From a checkpoint of a small transformer trained on Wikipedia.
Size: 9 layers, MLP 1152 SwiGLU, vocabulary 8192.
Architecture: RMSNorm before each block, rotary positions, no biases in attention or MLP, untied embeddings.
Each number is 500 + 25 x the weight over its row's rms, rounded and kept within 0 to 999. Layers, rows and columns count from 0. Numbers have three digits each. The size before them is the row's rms in percent of the matrix's.

# down: layer 3 MLP down (transposed), 1152x576, rms 0.0245, rows 379-438, columns 72-143
# gate: layer 3 MLP gate, 1152x576, rms 0.0319, rows 380-439, columns 72-143
# up: layer 3 MLP up, 1152x576, rms 0.0309, rows 380-439, columns 72-143
down379 096:481492519500523527458528481560487490511460490509472452498463477563521464453477517506497491516511504399539508509492506531509503501475465496461468504516497511474510518505482456526533477495461521465448464472541503464487
gate380 103:469516499528544523548501495490503453546509469540514519512461520492501465509468477538494511510467488529497454488506490469482524441448477470506529470520500499520488464582521514521496512484464535519504515501561504449513
up380 106:497490530498534507501464484502523508498559476479451533466510547547519494489511505532479544508506464505518496531492516502533513519498485477506534462493511483466459451488474548478513508488516537582518481475530489507506
down380 106:517509507539499495515456497494513507447501459514499518528464494490472520506474530482467532562490496518500532492521498523487512491525510514481514519526485505540552488443475510504550501466477463514463499525500532487493
gate381 091:491512524476526490505531491520519498468485540503480495521481515499489493518490516467475502496493498530530525491504489511517469484465492516450489514491526511540536546551505515457512483480475493520565521503464509483498
up381 092:487460490499480463533519476527534536463453472522475521487527524483490469492457513491445504484518484499521490477502481494519473505468509495493531484497486518468514478507419560454552541536498514500494500474490536502518
down381 093:472498466457520496475497523478547505471504488483450489447466479517471497520534531499477509565465509477549493491466524525486510496511499469487536511503520499493504518485467435562473509503439526476492487524519508471503
gate382 099:438493475509499508488486548544468515483513530495532476457498497457501496455481472525512472491429535501515492518518521503495496494512508506525438509534480506505532529487489494541517493475548516486521466535509534496524
up382 099:523499531492429535508529503508502482529486515495494476518529503532522534555517479493499529474570482520516509488444463502508514484485473529494501460493549459520452456521480469458488486496472450494496486490507498498474
down382 097:494536530503531532482512493480500452526496518491502492501500496511486558553496479487511540540492525514510469515454489476509512498492453475497547479463505472505471515524508481537488502496502499509516491474496518524493
gate383 107:473485481501498494483467533481533477523466526482504538473461514509482499491451533465493496477508514476534494533483525538542509506527469476537477506481540502498535484483462501476559513488524524480443487495485514556500
up383 105:457479510477499526474525489545456534505529482483509468508498489534521476539525495522492531509494466513505475484489526482518462548488506493491487481538512545504487530493490484505517497509475501488580499515530476497493
down383 105:482466482495457473495528476480490518552500473519471499514484467480510493532496496482486493517469509492479458526505470486529503463496513503482471509516523493494484520483505464463478522502491495499520459495499508535522
gate384 100:511520537472489498527522499532536490537514511449535538481502483501498526499477523525473484501465555490500490523491488537475489498525531462476490489540539509516498494471446498484491520449472485453492490528457492537515
up384 099:514542492496488501507515505476502477496486518494510452489519524542532502481520490495478505472471466517535501505505478527468508539463499488508537515521511470527512463515525474509457486525475517522503543478549507488475
down384 100:473501526458504503495503489530494504546481522531515519535501556546470520510531520465543479511455500539512539519509521509513494535527455513475501509494513493522512465512495515485515462511554522481534533529567495527420
gate385 100:505502504477514526500544491497530527481540486461488471506516501473443470536486477481449492529479497541512482524455506468468492515510537459544492508504499505454480473507510469497492509525498504498532499518501517517524
up385 099:483498488510456486478511514479449480579501507520493493502514451517458517510484472480482487504544533498511489513464503475481526547497515479511501526467495490482465470520515471524512500508479519527486511504499494468478
down385 100:418520522544484479474476524530553517527540514504488516508484509500525510508536473548536461477514504465517551460527470516516513516503469499472562522440530498522496509479514492457526479461522502508509531484516484502502
gate386 103:517483468496534558504485520515504528462503521474485496512486531456469507498498482519479528506491496548504494495529539488473506503507483472496510428474465485540472504498475462538479467510466516506483512526473520513519
up386 106:528488501476495505520476481509510495444466505551445504475536526538528514508488542457472511473460493434490508518502510476475550470521515499541511503502481513513523505505484498470498479539559532485522512489519524493472
down386 102:489512493494444473509504511505498465522471479522503496463527450453548476513488526469478525475514468439485542491463488511509546554512528513516591488511492478523498478506502526506462522515521492502497484524504456472455
gate387 107:509462488481466513451514498469496519482515493507489492483476483470477532497503458525529493488513481525504534508467520489499478558435469536514493473513496496472455521488488488485499476460463496503499485517497459456509
up387 105:484457531494534506502569501498505545504520484456541454505498496456466504521524471499503466499475496511526535491526536513467473557520512472459515511492485458480485527500446516525479506509508515492491534509507504498510
down387 103:535490518506572498467471522513499539530481515487531484518474496499484535457466498557501512447497492490481494460515497486482466513522470502501457530566510523473537490491500506528490463456507438502474473526527503509528
gate388 094:451540472513480455514521479511526474481506501528478464477537537479515517479516465511509512484490488458539490480479449555476518541500483453474484493491526518517475511485503513458483516453477489540527516481516522497494
up388 092:484499505532474511528466530499495495492503517465504496527485447484499506538500482488515509515481527555451495488475546449508473481490491537491515482520477488493496501531457500553531505531514501473493508486521480454483
down388 093:466547528485500465528511487523486487508539461470509443512456514467478535519457474473557518468491510524524534465477528472532504515492503492524482462461477503507486517494493527555529513505506462526502488495475564470525
gate389 102:496523471499512511493525497446524489500536438492469515495493480515512466468498493500491484530485483483464406472506502498502485518487497425553503509513499497482472504470505502521518463494505467508535453532487535525495
up389 100:505521475553543511519478524460489469466507544511489459523491537462520506494486472482487469495465509513522507499522517465465500520458491537521532513438481533524503499506519515477525505494508496456564500487511492561530
down389 097:502489489532543525452501489502500468504489462504448518453466523539482481484511495497549501492528506459487495482550504503475471526466488469530530491461510526466537468492502508519491513480484465482553493507495505528502
gate390 102:529512459464530510492512489483525485480514471529490489513509507528526535474493503493495503540471493519489471511502494471523501525511498505519496519491523490525489503523480536430557500471484498485508511466512472504513
up390 105:518504562488506524488499460526482489475521496473483494496483533543507506456549481493481458569449530540517465522503515491534441511505520534574481479499530522530486465494494510482515497444549538507554492500509493526519
down390 104:460477514488504481496474504493489526531521527497504461476470513473509493481496493511527498440506490445480490448495515470491543496486507472492502489517511544510498513517481457517474528495473492505518434496512521508546
gate391 093:512466506503487482509494454483491516501472502508500508529514515507477472499474498464481436510485518495470472512504483513483493494475510524522495510471525435490481521472504519523529482443487511512491472513528534513505
up391 092:487479496539496486468447500479466522502484493530472505514479521498520482506487476465477439462460478522489494500502489485549465557487467478506519510525511467551452504474488562488518501500527490512497504496499529553512
down391 094:510519520525457484559491510494477519480530517509521496516465502490489502489491474530532504492432454501455511518502498549462507472572516489463524517519477510487486550495538490489507486424441436479536488535482525462509
gate392 096:518511487475507531530509494466478448520557477473539499531515511504525508473483507533452512517529529518493422506476466501461550453433512544493511454473489527470486505510538508546507513500474507487501487467526496498473
up392 100:491473525463510493451495516486477470526506442494488494520488442488462510524472534510549527482506491517466513466464503488529497460531463472470527510501513484480529533479477486528507494531523513527490561464491495499504
down392 100:499534490492511469512542455482512480482495472497472524471484498499502455551492521510463478500470524561516482558469503481487467489502445450530491490449517500495527511511487450456500481463496481495536498465485486465538
gate393 098:473457482458488463479508516541516518467491559503509512463495482464494480460497549483494536489482460476543484516485553554505498475506470478504451513505512539453519494503474461546481483465495517520535521478491524536474
up393 102:523518507508534541509507502457482509503457471484517437478520506464493505482486477529532495494471516538470480468517513450492492540468472495455527527529536513512451475478488511440517491543472482548523522491475466485518
down393 101:518473539490468492501504489511522484502502494454511523485523514486479514493482547512538502497479492507496523469517559482513478539505496524485506514500520528496500524492490502501504458474540474492519501489457486535570
gate394 095:509523468499500517483503476535483494527505512487519505509497484491499497503528501491532497505518500507533479470499467497494517490484526512488481517479506467479478515517523457472482495527500522493469480496476502503526
up394 096:491530468499484485544501483537414497533493515522530542529502476527501524494485476494491509510499504441508558513462489492497506503510520516565536484543513470491493490480503488537493520531488501469482462519467490521464
down394 098:535493515488475550515480555488475510483500524519531465516492534514499508527492482480457523487483486504509513539519530517460487493534474532512460474518488501502493471484470491473481482503504506535531538497483514477455
gate395 100:489483482514440512501492480525505493552476488535517519514452502457508471473470490526505477507486487474461499521470494503515504483487490509495491508525492468493478467487549510477488490503434463500549536483482550510502
up395 103:510488509494473511486481496473510504503497486553504476473495492498456463566457498495524508536508482504450523514486496477525503522443512459502492521490489475458480491545473539501497498505466506533542499449527501507510
down395 099:511473508481498512500542507486513518500474499518523507500522479501506533469480524494477496515503500492467500459481535496507491486515465532518462507491516507481511528534495505500515506530503527524535531507522487526492
gate396 106:472530465481549494523491511462452495527496534492505513510473502475517486492465509474511504544555535477489473482493523475515462499482495526500517473482472518496471526525527492489519482492488511511446522486509480506434
up396 106:499503484536424518486479501564543501466503478512461520492493511483489473473524459477504505465471462520512506536481526520501512476520520480496498451466511466528570482452521547491479472483483498460454523500485494502501
down396 103:525516535511513523462503496520514501469492496506485538508492501540494494452494501501440501480468451512503479476473529473496512484524501507544546514529511514493539482518503495538488486514475502516497530466506492474498
gate397 094:496513464480505494509458552548525485524471506439509508504479555451489475506536548527474482478492537504508468484502539512475518504466460532467467477516474512481507512502466510550494536530460494508497515509499494440520
up397 097:494485489493547485524518520525437465487473520467523515498496538503477512466519499526522515481481498544470496517524490483490489513457481486497472485500465530495524467509499421474477542479484487485496502517503520502459
down397 095:491521496506527483527452501484505493521475538514516506491528519499534490495474477482442484490519513485504551538525510486528506468446456523462439462520510522509449488496525511514562505534442509493499501481494519459396
gate398 097:490528500520470477528494484504513502549493480537433490499473493474463492529462495504525488525477445462488499476495456493493499494503503562469469469521516501540468465498513528507475479484492469536499492515510493507509
up398 101:495491522457461507496476444513520465496508470521487525486474475521523523514511482483493479483526514586538486502488542532489499483467475512514498469515502478512491523459529483462464506488483492496527515512511456453492
down398 100:536470486522526504489492520493495482515517480497473518527502495526522475471507484514503521513503556494532533556513509468477511512484478469524490485494533509483561482509531489490511498530515519505471539491506499530500
gate399 097:521481495499438472483470499495472510504480488501514493512518517517529515507563497476464547466519492505466549494496470471515444555480502491466504480474486529514490502493463532499504539552516540515450513461486543501545
up399 103:533502519516472482471455521479422511498510523451482498504511537481456494505503518490547467508500509489506519489496522465485527559493504473473516502486524524528497504484503447503507507490513464539500508460481525470505
down399 101:512476511525504494491494522502554491520503435511497455502509457543497497470507536482487514520508515515465537535490527482462515562472518499463512518508479496483503477525494500486544508530485522553478471492517534476512
gate400 100:500469560469466514500505497500487519532446521504466517511487531484524468528470518538525501534520488546490542527445480548494537508502501511505508480526475477434529513497501475492528488454523521543467465524498494507520
up400 102:508521435508455496467485519493480465523507509472453531457549500527511515444516554472547502534496477497484492542515501528451528491519521493508531490513476478459541484513497472531506529461500490463462483491556515509512
down400 104:498493509464460466503497463547508484510474541484492471515490523521490457495486477500495543519473504519520538475486512571544499482522501486491498521534474472494500514484514448494485474490510478455520507489500471510527
gate401 092:506522494508507540509532491452511533491513468500448483488526479497512505454489502511483509490497471536511472524521526450499523519507501495513528545494468498519500456514503505518516461496486475506498518447519444514484
up401 098:463537530500525483526493473538492539488492504479514514515489528477524452502494533505564491510519525507498491477554496517482524474476524534509470456491503500546517538502510498470518484520542526511498511497506521466510
down401 095:523543499503538493494517465445514506509496503499504514489500502490470524529497518461495452499496483479461535492479458514519487550532533448484489514511511481533522485465538498504479543485518496503502487486457494515489
gate402 094:510487514525520516487499471477498552503541497497468518511509508470519486486512487526503500552512465476443478466496461525495470514526498543469476490474477493491538505512513475491514476522501503476508452505521489475492
up402 093:515494519487514456495492476528473545499480490497506488585498510466517472509471506525478471541479500512500524480540518477533482540496512514512476524476495464506483527505543475514531501512489555501524502541503483529499
down402 094:491523506537503517528501492494498512472481504455495505475477481532512481475470534487455484481534487539497429459494465534501498486486468505538510489513513479489490521523516470508469461514520522491518538520489487522536
gate403 099:535490490471542518480494519535473488510528536480504537548495468518493497497516514510487470501491472508534479516518481469487486478509502531489453472512479487536533461516514513499488500485529509469501481477514513532498
up403 098:467491489476474501483537540483486520475491519485494468489480493498496559506478491496477533513512535523517472518445525493536504478462489471451524512477510501528493498502486485496501476522496489493491483499499519455484
down403 098:523473489528498507475549493511469479522494521480544471525524494525499503498472533503507491489521551467497483518480491479510467539491471491474431503458481508525526489486490483451526529494495497490512501526459516507443
gate404 102:451516495470499515480501516479530496538542460527465538502480476533504492483498532492533500514464509490516517516496493487510480529521475494480519545517571429503487476470521513487490497504482493519500484513468506478497
up404 103:503524480535532512532490487461491501472470529512490504514518478504481527516467495456530486536488501514507474513499448457523503493490498482534509461494504511513510543480480519524542507499526494513546535488496453525518
down404 107:510490528494518534500485509524524520512501521489466550489517433471479521502502494511498524424477512484479461494508506528484550514503476541500497481486497474513515491473468451528517537474539530505485480497537526520482
gate405 101:506510496501509519517468548490497543506547540456485528542531499484529539474485496527501503513518529492525432481502452524464508457482480493520518465468497481516465532521538517505518492459511506496487506474450540507504
up405 099:536507506454463510475520514482477498457490477502521477536511500478477486532459521528527504471495517523478513528492559470520479501512496500453498545478536518493522520484483506507499473487459497531581468520512470503519
down405 100:508508542478522551492506467496522522481474489497536517514485492498500529532526514493524484483478515527502504460513500485481467475499508516493453485473528478506503556499497492523518488471448501481570539482489464485512
gate406 098:523473504510543469528536491514478469526466525490504471526524513536510537513508469550488498480526505487494512505502446523480492501474473486511482489518500557477515503521465512477485490500465501490515501449491519480486
up406 099:542486489539514503523494446488490468449486495523484500492510484511500504553456451562483491466504512513505492498489482459513513442444537492486511517511527468482507520486540466504508486486503472496538524477450476500498
down406 100:515507487468499503497453468493520521461485474527476514498473511485542508459552518530511488503490501470524489477534546531488500517500524523517570496483513463509545505517539506522466502491464479489463568524520479476503
gate407 104:521487507499494512513473504465494526496489532535505524524540524492483513482532557466551508600461555475478537517494512508459474531511485524565502538509538461498481490494495500513476476555526540484505452472451506505470
up407 105:465441483511472497496529488536508509551539485485501479494441471492482498482482437520459487466551457526502465497478501485515469476516515506483501523519466490522520487463492474467526533490485470479513505503523494512511
down407 104:465513535519501511527466484508484523517518514520487514503529496526501499507504504502498483523462522478515503486485512527497490530534515521526495519517548480507532529497492548512457525520544512507478475476501461501488
gate408 107:486506481465511472468512513500493479484516498460542533540509525528519520467493488534423501491504589481487455568518535484493531506499514529489516496505488496485511489523550501508510535502477555488519498469461489498508
up408 104:463479505521510554516510491499495491494521508539444491500479465501494498516568487492534496514509419516511521456471474506464494455465512499470506490466507496486461506492495470523477477452526490543430492509491454511502
down408 099:531491461491512492482517465504524508489525508478561469536478515473494525470451503502439467525485536485478460539493517482517535526568483542485494501480496478469534502505515485462483548507514522506507455475507517475510
gate409 101:477499445472535488479446503461493467493559505517502506465508531516500556488537507527502453512509519499506540512509523505528515532462500475504536445481519512488490525545461525449480491504490503475493476505478495524506
up409 103:511524508527486557515495504491516532472503474511497516484461477525484506523453483487555475475505502489519463530522480510510511493568503495549478478507544529501513539487483511482511471510526497477486507513514515469479
down409 101:521511493516480453505495503508492499484481508487472535478508505478487509527506433503492490495511489545492489461557485533516471473506546514523481490496473529542516501522513482538511486519488497503446499486462500528479
gate410 105:486501454473508497519498511496466484461508499499470475533485530513510474504495489520473520493538516496495505528514519494488507444514512511508512438451461521517485508545515503481574529517544529448516493520537488482463
up410 102:480489496532486509516502508489506496558496483499463474490480499506510519498505543498486479465487478455501504480516476510544480496449487496444510523502483515468493525528516516516494482497519474529523468523508534538489
down410 099:487490473475473516521462469488496495482508503486521553547494526518488490502490511502474460535509465513477493502518507492509481537482561534462484498509499470466486515532491506473474539522437464501501549508503504523479
gate411 100:475470492491471467486504527517515481483519499455482544474556532503486532499549512512520526499530535511542549471516476502533468517512520478506459478535513520496528531437454506489544512501471537544512509537523508490474
up411 100:525519480499527475525534514485510467502561437478471509471465550503465494474506460507515499508518538496503473467537475483508499499509513463469476448512480497502510525430505473477479498502530471509498522531499482490481
down411 098:525504505518574515518543498513511506497531461486504523503476511513516469522445489513472498449505534546535477491532518508527488484496438502477585515520491464522476512502479505493495477490529488482496450497516513529533
gate412 097:507492508475491543510484482517465468505477482492499515519488513531506463468539475498503525528476507460478532476428518510497531530543495471498462496476468506509493508492476504495498531502504478511482463522504519526507
up412 098:515484493494505477536517491438470512496507482422508538483504483483471496453505491529413504472465498470500522514502508481501522520491524530479493476508519491521476542484444499517511558483509507488453527510526484481506
down412 100:498479486523533481509527513505546498500422488445484478492560538544487498471502518485465501509466515516482491493451513494529539524512468513495487493490517489532490491457478528503508494518556510468494505490544437479506
gate413 096:491441476505564478523477514486474480532500539503478478515508465488482463467491524534522525546507490526465515471483479526441489500511498501491502477452497532518523528470492514500514450523507480491458484481466476505492
up413 096:505496552480499479542491511545474515456534444529480461490468491541497493502545489563483487513512518488476493476502524496482487510484478495477481509546536507479484493488540511497488453515526518506480533505512501495470
down413 096:512508516540491542479503490506446472479517486475530467504484492518504519503550492493488455505508486510542484525501498486507482483468465525474551510501509469463506484519487484490505516485456564511559511504546500521514
gate414 101:515499520505525516482480482491506507490480494520515529551485516523514467501452434473461477502470502470508501486445492474504540512470505544494504553498485482480501458560508490498491518500510459518506542494496511457479
up414 105:506525498538503530535508480511489514524462482504482492503449452473522509468507525451490492486491511491525503487493498500493506458486492479500494501517458444511495484508568503540481512518512506496480520516495517508487
down414 101:473505558491492511491498558470476467509518504502455485489555534495522495520539499564512537504497516524507465516475521508495498527494512532518557495496475496473441530459463510480482476532463525493489468508507504523524
gate415 106:515471521501477488527507531500540502506453496508476485475519515494464469463503557528510525541531501535504503525481470530494513557472504489552491489517469502486501507505516509480484558493506522480510495481487544505461
up415 106:468507488478533533465538527506501495481462525472497582499515459468503518505508509487497504511474521508483509505512537503494477467516549495487519447498487520491483499499472481531507495515489533508493543521507446514496
down415 106:488503474505511462493511512490495493504484455495475497496488521525486502493511564481489524497503499511510511501471507493509505518503546492510478464507507490470507500512466509520527509492494517447495464485504544517416
gate416 093:513508526477488492510499530476495517522480468467525545454535517549455463492490540505525464493529500498557517497511524561448504519512500472505504500519451550470494492498523515555527503521492486526485504487491515503538
up416 094:510472535495518476450492491485497497457543516500525502485490466539520513460517515462477478520454541503472494518527496495553511488502492509525476486499510520525517498497467524575483476465531481536525514489518501519491
down416 097:527497469486497467523495464506502511493525523528503480517483483449542499540480505506477499475529511518493484503511466411551510504500474514498543500471536554513525525508521506498474474491486466521517481514479519516432
gate417 111:505470514479539511493473474522498493443470541497536474497497513501494486484510541549524528518437545542482456520493460481529520501525512552505530501529503466449483517487513490546511548461528506464525485487460503489499
up417 110:500454515479470470478504489475522505510501473480482494466535511478493545533517474466500519476564501455495525493501496472523509525462515498526483512465541540515500521500460511460527513532491523550564493510469470524507
down417 109:500491474515524514516510500477502505508492509554491517500486501510501497509521503512491522516494516454487535463506469476528492490519481477520467511512503524528493489508480522550498490508475476516492487477520478509427
gate418 098:550535497481490527515513466519513481499489542476488498492493537524476518433501552468519524517508481499473476506496491490493504519510526499459523518487443505488504515505490476523516520518512491534549451499501555522490
up418 099:534489520484514517452538503515501512465497548490491502498494476464471522462451562533532457507508514510443494510490569448510534477522492477489489472488499495462472526505464553532557529467527480499526490493500506490543
down418 099:494488492533468496503507491529450491464529517462506536501524516480485503516453506537498530475488508518482492497498497502495507496482540546504468459464455476496520544520487515538483517528506481511502495469492529517503
gate419 103:482509482506492476511485500469539484475496473515521570477500505477500506504498518525484486470457508518486506486493504488513501458485457514525503444475494496455484478491547528513501508445492518508492526489522503474507
up419 102:500524477528539475500481513495464509520454479486475495477524545491507477515500477465494492529547504531485509496500469487537525468492532492509522482541477490529536496497501530505465512452497509507500452527542506522491
down419 102:514468519518460501498518482518505516512534468522508514487510507525462477500471535435538514521487444528545499510475492525526491500515460508511454513482475445539493504486533472467472483482506491544482479451541506499495
gate420 102:485538545521480508488448495519476545497478502507474512488503513472518512505507513477572507498497531463493537506485507494491500496503488445526484463494535490492455498479461509526484481482503478511461521484455499561491
up420 099:491503487526478455472476530499489485535460520481493475462525493501521503508514518440543481497503518443471487488490477480497559538482481478510524484506520537501508457445552499515479481517509524498512529480472508552524
down420 099:471484520523460514542458505514479460511422508478532525450493493495523511511546514459449454505474537495504483479495496471516499532525541442553567483518499582573494484474523505482486496531486466519552533517492565518523
gate421 102:507471501479482486542482510529502519491518533472515489525492497467476525501457439473466497515553519496517497481510484515495472508473508492533481523526524573472541537507533491482480516502492526511534487490545547519492
up421 099:513499487506527500490514466529537504483460493470490520491503492479493508526509536475524503502472510533475489484543495470515493522507515485460509515502493469529498455528487491464525441447491485496486523509484521477480
down421 102:467499494480488467489502517457497493501472508508493541513474531486518518504499480481539453497535491521522480511519493513557497452503519488512495527471507516501538482516557508520461466529461500502495456477475516514496
gate422 107:488454483514516506518531532463500480501474534472475507518471531497521521542482514503487526506514496491505464540462515514471481544523483500521479498498489535480468513477493487481506497495524518475524477497485492537531
up422 106:524525453473542519463475495477515507513504493577467538537488527531501565497520565509537468501499478489495483488500467506466526537504506541510540571477511510537468484539491493490502521537498486487513475513488468531514
down422 107:560483485493477517522530515564484461504506483483465464484492481462542537513515512514496526485523510505530487537505507498499500521497476549534524504464502489490484527499474507464505527510532503499526502443466503503552
gate423 102:524488515501482489502493483531526498463501548516514494478476498529480474510498501499486514513493544489510518472491502513526544513493518545460474507504494490433485478464458556502517527524465481502477475515534492489513
up423 106:480509564471478510485499558510528487526516517512542542478505516514483482538471458505517494496541513499532529492466482500516485511496515529448456484537558465532498492466537517481487509480462515486484503486469511488499
down423 105:536494450515512502469515513502516479497511502469473482511486476510506502478501495511505476519507505506456498522530512495483482490530457474520573517548452511466471511537513477512483526522517509513487532513507491479543
gate424 100:490510468519552508542500495442476493527498517461455513487507512522481484488487502487489505478518492502522543495481470509480516523482525519543513480517498499495463524478494474497467511523502488471503503453500501522458
up424 093:492537507476525515513450489466459528504538511503487515461521480518468468500493523506529469462484505505491492484523473523488489520487521466508536475502528476493473515473534477484496521509513490501480497469557491502495
down424 096:524584559512501497516465503473500513505499462517489541504487507484492470477494535519516533448473432513494535479509519453532456514495558504493467470503531492497468504513472506450509503514496464524523506519511463514578
gate425 101:509489494503497534481503513490459499500488490531511570542500541540533453489513444473511496530534492530501493461491478516527514505471496493474490485518486454471508522485478501477512471492476518474468494511491461521486
up425 102:512531492473544490512491465508496500525545474484501538524522533484501527518491515468530544518531491486492495513486532477479483501467529487502541484492505530505526493544488547519505523462519540506499521468504542512498
down425 104:510518511529505502507532485505513456516503523501513515540465532528478507481424544464476528474454523490509533477516484502501491494496513485522466506479493523477504518486516505545472544497532492552554554491490469486525
gate426 096:536488494544489467498523527538491478512551502504507507483489510509524540501531458506460501517512480475547520533522517522482504512517504503445493499487455512477522463473492503472490476461490465535486497456492448522498
up426 104:486504547514471524500479522497493493480483578496521513489496477519481510475495511491453453482517497502506543494466487532498510485488518493513485481522476471448509454484518468497521477460493468522439487495497475531505
down426 100:498486480505500520485537479521528459464493488519491493504481496446538494515531486500515508490530470438482560500531518568514505504482488510474519439518505466540511520466536481541502465483494494488477479511431514505503
gate427 096:507509531496491501487480506507459500448451513490504499446523513496507496508488532499444507548552476534489500468511491476516478559512494514481491513471465506525523455459507499524485524512473474534490532479512506504502
up427 095:506529473504457492508460501459546544455525472517511488528488508539526516488517461512501497519495492475520480471514495480486539465470491525507477494487509524556506521489490512483448529546476496528515472519492512477481
down427 095:524512501465455477532511501461514484529543521521508482509481470470509511505469469504500481489472495463476535532511471484468526457519516509533479507516533482478495518558501498488515493496533529508502492507523514483546
gate428 101:476508526510538497494489492485493495482528508495531466496492528498492480491452499491495499519502508523486514536522466507496483521537507509500493519486519539515464535519454483513518527549493509509493500512479458502508
up428 102:489536484491480493495509535438507510522536465472471491517501470534513492530500496481502481513499499487506489510511511507499477489506496448497472463501506509508498569505507489470512458486479498519499510580501521460480
down428 101:465541461465469478503488507509507528512522495475455504481520463503533450566539488459521494482486487525501469506507521488496508537469457544524473514489486452509497515538472523497511538485502473488499553571504569481506
gate429 098:489490480494517484461498489490491483529584488491481478533494448521503534487513454478527496491473553511497538497531449501485494499459472508503490532521510529486476531512488538461509499473481502481512537500547499454545
up429 094:503479486516488487478522504448442515503484476482478522488463480508497510492491474522522475458487511490500478489518492518461484502513494480451469547536463461523506490524532462485477474488504466490537512462542538550534
down429 097:524519530464510495482503470502488466516560497499501514481483485494511522485493491485492473474483528517519501473482476493441520505502518503529566540546521506461506504530516469467506421463506489494539514475532502500492
gate430 098:524548481492497507522503510517508488510450541444520503484497491495516501484479513515521469519545497476535483501498536488526507482505544525458498545482502478512523537520482464527473513485518528507502481492502471472496
up430 100:511491499505458485486477500511482490495473477492499471521535458487470494464520455509538480495494513489516510474490494456530492508508509479530453475474484548527475498515468517517487472491520496530533485488490514470500
down430 101:512513471475527468491481536523498475499537488525533510486473502473513494518507491508517549512493494485520510483471505505534463525479488461488423488534539494554511477499515507561525517500528495497478532523468465492489
gate431 098:484505520499491485506514477483479496514496554520487546473506479506486507544491471513565492503500554474513489480442518463515507559479492487541489461481539556498474500518519518473540501506513510515514508461517520558476
up431 100:485474422487508477476489516507488481500537476464513456521459506487491488497552490464461543482541505503488495462563444505489479534508483470529474524518509492469543505532498502517485493503457518481482509528477473513507
down431 100:501443486474522500487480456482515481479422513534490485530527502526465467459510537486521480490541490532465515492473557534496479523499533474489529525489487542475501474503463507512506503452533523522517512460521541489493
gate432 108:479480521538490500494501525489478559506477486493485478492495494479485479494484468546477461531516483492530489505536507488517494486554502493525486497509533497541469510463472515525523480491479496513489514526512480474526
up432 106:551518474501516559495498499490477533515484429521455467515545480532505512494493491521462483529467505500461486494501528498547507490479512498527506501450489505514475525478492537530511524512469484448509514474474478457512
down432 108:502499510511538498522489494502529497482549580482500475490504494509542506496559506520489460473461515479475529465512522505456502513468481486500484514518526563516541478460470479502491529503520480503535504486459512510545
gate433 099:534540478512510488462484482454505502479498531491536515522488506519503505518515479533515479518525544529531535490497518507509485511482490522506491469507477485479478525544476542460513477493475484481490483463483500527503
up433 100:506521491496532505508504490479530523479503529497510503501505486522484495497502493540458519513479515477493506492467486469485518455462473449524506527508455470504486525521502495492499434512530471460468460476525508487508
down433 100:468501503503489495489498491471450451476483493454494497509492478495535523493493483504524496494542531532515521482475514519501467505481532529473459519458501516504503476527521517458469503485524533505515550521492464501498
gate434 095:491465481509522442525507494556491522525528570481506475515479499456487556519477515499511475519504511497554515474507535494483509473514516545476493532476514510519490497519490501507464521597528499480518513516480485523506
up434 097:512522556508540481495448440514467566506518483500528463495466507462502502505488522496464502504463514461500465492523519502513537501449508498507492535525477519479546483490504487487479457493459481505494504494505524491485
down434 095:480503536517472512498486497458503538526493478514521532507509541486520474491475512507443479544496472508535465510535467521522493499532499463490508494494488521455492498473485466524536496460520480469513482499494487468512
gate435 095:498532506492558488508544503515516504555488495517501498512525494548442501521478476466480506505450508573530478536496473507501499511482460491483491481548524508481485510487459477476490477532497538537534504484555485482464
up435 091:514528519480533489511539490470527487522462503535503532515526495519462477525521489487465499494483468513540485491521498512477489503483521552481471534534518473491522499500497442464460476544520499530516469528505492483472
down435 090:490514528538455433523515537493497452518458526485478468475529494510497499515484485459474486504489489485522538509478508495476528513488502496556480545525492486499526468506525481543508523522511519529458490534518513483483
gate436 102:516459511481534523466494500459519474540470488502529497521473487516502495492457427515524481490450444500535547468465514531512508465523478525480489485556484477461530541469460500514507482518529491506513536479496510495508
up436 097:484539450484482509497523514516468491496509489468500465483515487483471528527529508482501507540508515487517507505524512491495505467502484491512460468480534500506477518487517486527469474508515533522501455515492539529488
down436 097:516504472481476517538520491449502500493517508484515516487486516494479459544508490519498520496481503514505518515468464494452498480529487479528481529556506458516505502508510466482454500521490490523512475467476480492528
gate437 097:492507515522546482521500508495514534465450543495505480496511518477472549471458479512552502503471489503478465482487507506468507457518454531510467494510547477504489510502498514520513500502520524483501475535484523486502
up437 099:503479497507529515520488490484498517472494511502488541501514480538447515484503538507488532474463495476506489519503487503516536498495444524530498507528486473510472504478485475492479489520528488520537500538543539520519
down437 100:548500516540514516480523521477508474476505465501495542484492519544444560433534523502481512469430464519545517513514461536440518491483468497535510569501508551514479488474514484494477475516513501517527518483535487501497
gate438 099:518486505504478548476482486490530551483506496544482486493510506504514501469488515519489516498498531460487500540514486482495516474496449474501462488502498553475468511529501526473520482512495504473473495520557518509501
up438 098:502503506579530472524469513479517511482452476484549498519513510477516469490466547520469496474514497514480476508514507478530513513507492529472509546533463527507519463525506477487490549533515526488487520530513522537519
down438 097:457495485501472506499525472465544478510522510448467527520495492470506508515563476484485506491548494471502509561510471527533494537484494503516626486495485514468525506517491528528516495464506520515482499513509496500459
gate439 104:504485507456578541529517496512522528502494512508508493451488475491526518504485463493509518514459489461524488488532544479520545468502486546493498482542552517503479523525486525505492473499514505453541486466519498495484
up439 103:511476459495524507512519545511523482508460503473484503498492464469488477464480454511504444476552494477512504520498531516515469491570548459540518489510453559498483544529470538509523473502509483468507526472488476527513